python train.py --intermediate_size=1152 --hidden_act="swiglu" --norm_eps=1e-05 --rope_fraction=1.0 --qk_norm=true --bias="none" --init_std_up=0.0179 --schedule="wsd" --train_tokens=1185000000
Each number is 128 + 32 x the weight over its row's rms, rounded and kept within 0 to 255. Layers, rows and columns count from 0. Numbers have three digits each. The size before them is the row's rms in percent of the matrix's.

# up: layer 10 MLP up, 1152x576, rms 0.0447, rows 1126-1151, columns 480-575
# down: layer 10 MLP down (transposed), 1152x576, rms 0.0425, rows 1126-1151, columns 480-575
# gate: layer 10 MLP gate, 1152x576, rms 0.0445, rows 1127-1151, columns 480-575
up1126 104:154074098154153107176072145146169142108144165125160147127143075088148142190129166068118141117110183110112148127174178129128134139184059089140109136169112121186075140144166131132169186152128118132150119154100076169068132078148127139165191131128116060149115174116143137153135068096088147168
down1126 105:140042137125142156137114129174121132101116105138144166178166098131130118196117099147172079167138128119107098159090048119099125112092106146153139150136108115155132170111140153155097146153166145107108144170142176107148202129095146170099120151110129098120141151137142111203116069112151145133
gate1127 101:150080120089111105132106079125121141120127135132143133156108152114116118077139111160173103135099126063150092099139128143141121173140136145107142084143103136129105132074164129162117092100105101112042079124129164078092093177164066176175154154155140111137147135129178074124152127138152145166
up1127 101:114110144089112165102137065147142123157168135153172140114162107110146133144097143153131147136112128071098109109100143155060137159181133129179157130085098124092121149097115122094146194114106112129112119142172092132139100116188072192151149161166155118181135109150158064116142083081130103126
down1127 099:141132126094128112122143153074096131110094128117136168200143171115072143043170153105214060128094134121108175034114092096102148143130117140135157158150158129140127158163088104174132158094131119143115137107083116130176165113101124141146190142113136076091114079153160056115147116070162108136
gate1128 102:174119073210135157130128122183104165112163179092099085098134108181098113115091144156161162116094095169163154126105099120157165144112123130148209137118121046120131128080096168091099103153130132078129156127122116125126084132095135119099137144136164168062141102120057149134097129124128091085
up1128 101:156122129150142159119131113123098111184148188165129119132192175105109133103114134168114131112163132110122182174132132132097129171088076111125069225137175079105185117120116155142093154125143145110138160127124155127118144104195094167105156077146122110098143098047160142152053091140122107169
down1128 096:107127131138094122163159173125111140143190165119086049091114152138114111115150133148165090155093065150156119121138068119124094000070149105139161135136171118150099126071077085129126102184186127079155116112153119119110144140132136116133182122189132128142072105064102125101128084120093086105
gate1129 095:139130112126097141136154124123099070107115123138161123147118092099100141163077138085098116095162116146107098098104108093123130163095160103151146157137107129164099160093115154144137127112119143164101123150115179173189072155145089116105114163083149076184068075070111120113137116118140160146
up1129 095:158110149109158157072127168153121118145116071077187131092134114136113153158126133181104104121118076186070069111146128119169088118170118106154169091171159145091028094154146085167148113115117115138076093140194150168109120108112216157124122107124174126104106174079218203092138147150127182120
down1129 095:129155136155177101085131114151172159141143107134150184154103137140118132130072109108108150144131098168136122134097166144144148152134122178091083104085111112172152124089134149109131119175142136069116058148079129118146111138154175170134132046122124155154074117114162116104147120117123107104
gate1130 101:123130202127130173121129168105138191152121137119102122170130142127152171158122151077119130076161189120160116166157127144094125132157141131098127160147152109133125146113119092161108101123119098177102137140127159094114107148149106166081137161044169143125170121126120154181164035196096131129
up1130 102:145140135213135080146108082105111183130170126085096097125132160107089131101105159063123156135162131131052083113135128103105198163117090151070197069119136048185142095097183126175114131137089127131115126157119133153131142183135073128135130126085106169129171121146124094111132187170185137073
down1130 104:111116152120129170109082109143165132160120111111113152127144166149127123144080038138115098116113176149147038142146134090113171152111139164112185153167129122179120135101178123181102155133117112149096141118165136138108101138089076111110132123089134152116145108129120156095100146145100202146
gate1131 097:158093148097119128089124132111168159138128113102112124124129112192103074099139134106167109109127101101135109090143124192115126107156138078175151121152175142135174108104103149158164144123148137149135161144165152084206117134146181115120128135143135121082150134077125121132083079152142152130
up1131 089:092125073112119157080140080154150097108071107187166171082148169159112153172129181158131172130153161148145162096112142105138161127155144101119160159063163132113140141150061154126123156120123131165088180109112136146136092120189125073115164151144065150125107115081115123127073134102025128123
down1131 093:151123162135142071135142125107147097165160146074116113165142093112181119089177151136130100138133153104128104108130165086102048161106154133124123124146175167131143103133178071186159063110166179118139079113178114099092080103125173128156093099162219145124155134149178098083222171147250107076
gate1132 105:111126149097111189165138126083107132152169145141177151119075194131117117179143129074133097095164172142091132110160174184128130077163127074120173133119142125162154139135114167163126132125098112145128080115123152148124027130119140164079187147142059149130131154142051128128175115151128146135
up1132 101:158108095086078113066120107116121113093101070134111156148083152158082115075141088162180184174120103099084085148070096169160104142118177144084116041177134080112174143085074080144127121126067085086095121056120113094144127147104149101104143114132093107179123157156109104055152112143098066144
down1132 101:140134106157078103050041080109114070088139113074156119137182115148135120103105130126101143187183123134075093102103128127115133105115087126107120138102207152157119128112096106129138105098100108169057120154122143102106190139147138117122148096086172150125049140095130127124127166127195119125
gate1133 104:073137165111110116136099132150074169128108138114141171060117123178111149117167142144143096166115092133153144123136089097077145128116142117135074105144127124103119219162106172198089186118113120132105129071168101074156089122168150164177112105125137130131166206124174081140156083104114153140
up1133 103:099107141128093089134194117198107162134132154121089127120104152099082109159131132120121135114088138173107098103143154148109082169127178090161097139154086139142088101110121131162210104093155137154109122101138126086133100148125115106128069117102171125133117180162135179139066104098098113115
down1133 101:133132143093065132136115118097087107112169108111156058138117151113196158125136158150145200122096136149177189137121142123064065164162102093189070169144132043127055107150133146146124140034141149129093136117150101063082124113111120125174125164169167132145057146121140145079149131135114126117
gate1134 096:110064104129137163150080127123169142165139140115117157123142140126120124160142122168164075106146154101161032070153188102098167135131064117124093105214104133107124116105085125178122120114158176090159175121129168123117136140133191107095111206096145161101097106128178110086056191161117168088
up1134 092:126129130136108173139085223109084176114166093140088126099150112163118182183159106104142097189070081141139124116114179156143158123144171171119179107103166098145111151067077109171139100138113104186140090089110113128116114115138206135110138158185106169114149125076115073128174088180091120186
down1134 096:185158085136138091085194122143139094089182133163167092123124126124127177143154100124170199120152148207104121088162114113143144141125176108135161080143135160121139112140158098068116152077092072121185179164106103080125184135141119160125118161169158146101137146139156090165098083115168098171
gate1135 103:096134131174089159171121118067150158136155127140154164192146177165099107179154126126225105123115122060105194129097142146179101108075130129132169131159121113136080119121148159124159118148149098117154192078106126176128074166103098131077103165142133150077163158085146147098158165168112159121
up1135 101:113098141116138155084157102109158121147118084149146138048123189147115154080179107170153083195111180154139142180183090119100177144124139103161131144145147091130086182092096108182202154094095130064119083122093117157128139151136177123080108118187159150065111094163109058162084062165130118102
down1135 100:154097181111138171131076195077130136155105164185097161098151126076082050168115129114177153106103140092150103089094125124130111114116140131137099082119151143072175144149178193113103090103134120141113158081154147127109092178139150120168116134107125137150098133076073147167099111137144147120
gate1136 105:118105110140136139076100145122087172150142170148106074092117094146081136107153143180103086174129153089087116138124107129164140084123167138133120101154180146134159157122151187126116089109131148106093127084116111097144064096105104186122111131142108157151168163120191111122115119156156127067
up1136 105:109145104093123103154144126156130132168139109080167205111103095125123135150170127097109076122104159153115136106165131179130109120189095059172109168125112170135176123104121111076096083208113081140117157135083094137147162157178118098110130094124151124160088082145105153207132134129131172102
down1136 106:139085113115134116141143165131112076102103162099148161173125157146141126097074127137130200119134124136134047089142073150094160140206099170168115148117121150124142118094068064117195153157136072111175108136119133139128148124136131153103108067116083123109140170190096142134083094122170144138
gate1137 103:109152202092126155138140150115127143077153065124121098153145114179140142108198109128091141132084169177065134106158152135173079146102151151142153124124084099136118172120114129121091069145104096139202120078096118128092120099198124136158140134108130090155058129118118136172118094102127117125
up1137 100:088095126189147184193160076083137129050126110142168101151108153153124130154073164099181145089110123072121178134128193171127121140102131179194130135142143091142101099155128148187112099136120086203166103130135134157144140114175095114153138115146077126139161121165124123141099139156122178131
down1137 103:158143114136120078120136125078102141165134062090079089136046147118171095151121155123157143128152140140148105092126091148089113138155175182155132098152135164058090108090090103125115113133167111191119088138059092198078113113147153133083124145067164141144076127153130097125106128130098111175
gate1138 097:117078063129148158129088123133104125148169064137100148132142169155183105122136104120095154108159141138126161162164028123072087172138077060141129109125126127106163164200142122093103150136123142168113119096146162160125082128202121138116147109114117098099130135132125139135116154169129101160
up1138 099:097128092090115092121183181137170117140113100128113121129137078121105097101143082125150145143066101095108160127160117154063098162141117108231094158152173103124150097149125172157118123147131131079143089068106193113116092063146212139079154084128146096124107139143154112167159135127133117131
down1138 098:121171128129173148100154132139138168150112122121137073159126103102123133104150157141164176051063090085209118131119148172125181161089124127117141098141122121074162124090138115167094141115107144165140086109091147187101158117097139093195121158106145049109099233182170148071150136150169122062
gate1139 097:121152132156190098111106103100139133198117123098140135111091075120153149096119137134091136109078115091088154126178091084147174153157122108116093109120115127190213166168180168115085094142135169148081167152162143053057128144141138129157088118120133140082145129112133128109143079070097131151
up1139 097:172106162094130100100194119155181138139153147161099060061080111137114134126156125129093196185103104122099157131156103108133082108115077117091136065160142153163102148094139086204150173156142110124105095154107142103180122116122159097166107152145188154106139141125126120091093132086148069092
down1139 098:106115154087118142106113121149074109131112101163166165077121099107161151182129136108119102090142135152099204103086148099152156208093152143156067170177051084104118130164123130151105126143168109134153158119144131140113094097191096144147100118121114048112106099105131122174148122152090167112
gate1140 101:098153131128125146144058146124118177144169154123140169153152089123143130155090079186129130153178159070170120144121064113142141112143173162171172168173132141089134121165156098117142157121120119165106143133075155101140069121115135128103139146116110121140101108144159123142127080138150099107
up1140 105:130139136124124204144124091111100113073135131106163165114152142195142098133172097106100138084136119084179121178152097119111127088048106141186062148160117112137108112187143137095138118130156081157133129117127151157152125129121114170115073066149127147178134154112150093149123125162086111147
down1140 104:089075149149150204126130156116090134110126149093120144207098104129136214121154111153103084179101103088162168111112115100154115075103084150136090119137114127112116125111142094118129121086074134119151127083122172170126098160150119091137159193134135137067125124104198151104126161123114095167
gate1141 098:106171158162139103164151117115064116174105130095150072149070106076127093110164182117148116089121128091151180147131091091111117153058127162148120161172099141146163167123109159135077149111151132113091128109066084127090145095085165133107125133156124156099150118120107129117063099136084135091
up1141 100:158054144135051093113115126050102080049159149092119150116112175109112160086153099197136150197072112125093102083111111068075173104129161096105094150143102081116160133105116108145160134090115091105136100135223132082154128135160136135096136104132105128149102140134121143147177180186138148108
down1141 097:072119164129156169144100105125134118156118120117097141118103153162180123178132146087091124150117170148169124147124191126081123110115163174124098093148160118088111096130124113172086126173106148166086171080126190086201170109122110096139170130156151084172134109153151119125192140111128087105
gate1142 105:149156140151124147156102188146112116104136141123097134165120103076069195149114184157137081174171072122167146099170101155134144067150130157182079127167124104104107155191121146152110111099133071125140112132167166062140092118104102199163133148100126159117126152107155131105148116128139113143
up1142 102:101133160152118126134134108148121138158115117141082121084082168111108135124098156177158100153128147095146048145198090122114129104112094113145090079096079141103153179150144152186134103127108096135158077082121126071126088080139137123123117130120137069115126130127104113175174104143122168117
down1142 102:149146123124148137106106133120151147139116131148101128163137182115162128158124140171117092168081107108143158139153174100091124115104077138123141089076100088069156087137170115119139099097092179113141144183157122109118130150122101125140164092154124171127124150138151122115146106133183149093
gate1143 110:089159135111118162104150197129107146112070133147151084114128063052077157126122126156132109121140171057095160119137091095132122115195185103132114148107082113112112146101167099195115173130068132100156127124097121150112109104190137168077198071136140156139115146128102123110147125181132141118
up1143 108:107129138085068169143063094162135155088146123113166114119126130126145180121116106113076120159158106134168131149127121162117115160092127139126066118126159173126123116146128112066088121110135110181066181182173094168087163126133117183111115127110131140139197172133167122099129108150065109172
down1143 109:159129089129082142097107104093098157151141117136166126119119123119169124160090131066089130141115143146084102158097110148146133153130096125148106173161136143130094094138126154119095096099097120060092117091117180213104107105159067097127146110131153106091087108102146130158132094175174114117
gate1144 103:080090123146104156164149152125086159104094192144138182163095223112130134087131153132035118079107136077134158131147145121118103179185103144172092155111100071163169140146134136125108119139086056139140125126124089058176121168137087161149148138110094091092117154077151108131142115155117129131
up1144 101:081104133140132148187143145099188132174180151108170157151127107192131168098115143089115136133128133167111140134105174097096175163114080125117158071125109135130202105192157147135114187145128094148071121200121093089047135111030141127146104109169158098140133136046124188173125105176137178165
down1144 104:090101202169143135193140080074135130124148179185110172179105166129110089143108171123094116101172160108115122118149184125096105103174119087158104105180116086106145134129138135093081181184154088130087086095152176087176129155142110105118174121120110141108135145101129163122166095104110133099
gate1145 102:166139209129162137149118138155102151135097125124073112173169094164105094141117085115111229138166113064115118117187138158154106147148174094162165109143072077153161137115130098220140191145093106105175157123151133132161100110180160178119177134085154122159122089101109155147104135160173109133
up1145 096:104120114149119115085144059087122123104123162123112118148081148081122105061176118149171121092155129135152135121119113110112085077124091117140116130201097178131131130130192130104114105161162122162089087114097158105095126107092063125145137125090096115147195096139092112175125160143100145113
down1145 097:147103137159114117099127119083122107117200161190125131086153145042122153173150102144108117051133067072170168119113045117099097152087177182134184123148093105153124119149134155118110103133098141194114098154170121131187058135120105156101093096139139077122131110131050146184216115144153148129
gate1146 100:047075134091161113100093171114083126150102116106146131124136114091132088100147156170082133132105095139113212120119121130128166173175138144109108124181145149186122162226149101182107124074121143124111177073128097122116108167156129168138098054191095064111086141142099137096121096138164091110
up1146 100:129138062122134207131105107143078156111098134099120161162102160101136141154104058139100188136157134104100158124120108115214161111060195151153159091143107135192117134119094159141085095174175157149146148155128130114171169098149162130094116146078125121132097194130134134178148082078114117137
down1146 101:096142118103146112120131136140155122157112142044156162117167117134120165108146144159115100094122169123113140183122082121155114090113135175131128159154107127201122131128116140131149100140195132167149114076131072143113107173088082136139083091070106104075142094155136172093112112152174207109
gate1147 102:180171089050130181100096119083109138139122119183109193146143126093098138134182160086089106112134116131205158145120144161151143137130126144155124087178105136160133141162142089135109151070155110136101120141114119137127142104126154166061179114138109186103123107157123109135156131106093123112
up1147 102:147135079120090151168161154080059125167083139179133118209126187068188158131159117146177190106079144148165098135175165112166118144132107139190123132125172108109109117070155134150153133144146138087134160084177160140105102169113111138152125113146074151156075169123142121166131135205099154186
down1147 104:128152109135093164134100163097103081103131131116118126106094160095160099185177103112109161109131181130175080136161133085150135115173117102185125107099183157140118049149128136118141092115148109075145171120160151148124138130109121072119169102060141162169054178065136187126162093160190096151
gate1148 106:124141097104125143181148053139167127119103165131164143102126098100155096186158133069114107112119164125144155103103055160166112177121125157096157093155160112159178136154107094154126128177108087122115132118109118111098119135182124178104121140124072144083139171151164088171120180173092117086
up1148 105:136111105130058112146086154102132172094141031097087165146127119117142100077159138120075103078113118158113127128164105128127097082113119137133109187174071146160204152159142144179091101169152169119108116139155152182102133158210099151103122142119153092109112108082183118151172121082139130077
down1148 105:125121157137168142057085145138116179094095099086129117147067163129120162139128132119146100072106103110174159147104107163173128069119175134125185161167143124140155144116072143146109139141124139117070147196104188126111163164166127029129143129096078123156080129127157179096138212103131086103
gate1149 101:159059115130121161181110131131108165153137155113131088122069169123097109165094200072059170106086133132095143091135116109211143121099137094097161122101105107142168164129160101127179160073130104069100105187071166109174157115134168140100146124095125146112099138096067079120075103135070116162
up1149 107:153140174093113159129198096151083100117085150155082155107155128135093181134171103157177076146132148075117174154120144105115129089140106146108119120125152101073136092110102090145090057157099069153168134150067115100144140103127104123170133091099143116124132136154155152091135169152154127087
down1149 102:147043111059162110114127092154122092106127143127117146114038101083145121124121117156070104152080123119166132101127122145108140126145149177136135106144142130112125127134176120111147086115178107153146103197155133184138079120135133109111154096098115155092087191139111125092109150142125111133
gate1150 095:155115129159118123145159109070140139128237126128129109147190164110095101109133142117137176063127123166094090168156134163128089127161131117121140164158129148059133165201081130184079138129156092137133101143066170111134154090087118230116129116080122156136079139135073111177130103119091124160
up1150 100:145052161171118148151177117176114124150109092108144108122098111192065119143158169087140140115104124158150058151098132124121115072142154114033094125103145194096141079166153140150142116154138168139138165168121126123175135071071150125120124117124121173140134105105100098167117133124139135136
down1150 097:079150130121104096148124140139148043108076171145057087117137135099114065173083106116085139163168115161153202126128123140158170137063091151108108111111139137149125095140126129140125108130105098060094119143139127130110147183045113150154127207133115103163112147113120160087142212123153142154
gate1151 097:193124148120107122147128112117145129138168138165173167184113101110101061183101099145133073082111164126096164123133154158136176194097056195104100142111174113131179118124119153117138129114156096116173111104155167097116179110130120137142116138083142219116096101105110179181122149124076140104
up1151 096:159159132225141120138203073111143114129151156148103104154121118052120144152123105118069151189126127166165123103124134139050152115127109127147081188174155151070079115108109064155162157161135127060112144115158106144143160092108130150086199073112143139150130159108105120090127157131170111140
down1151 098:093090087108130148094111156146039140124100086094142126076100155123156143111075144084081134185094092098173077128132150070170165102149167145138129124139180164158137206124102096137148173145110174117088105135154153112191175158103106145156106096143127103164130131127119136136115122118120151146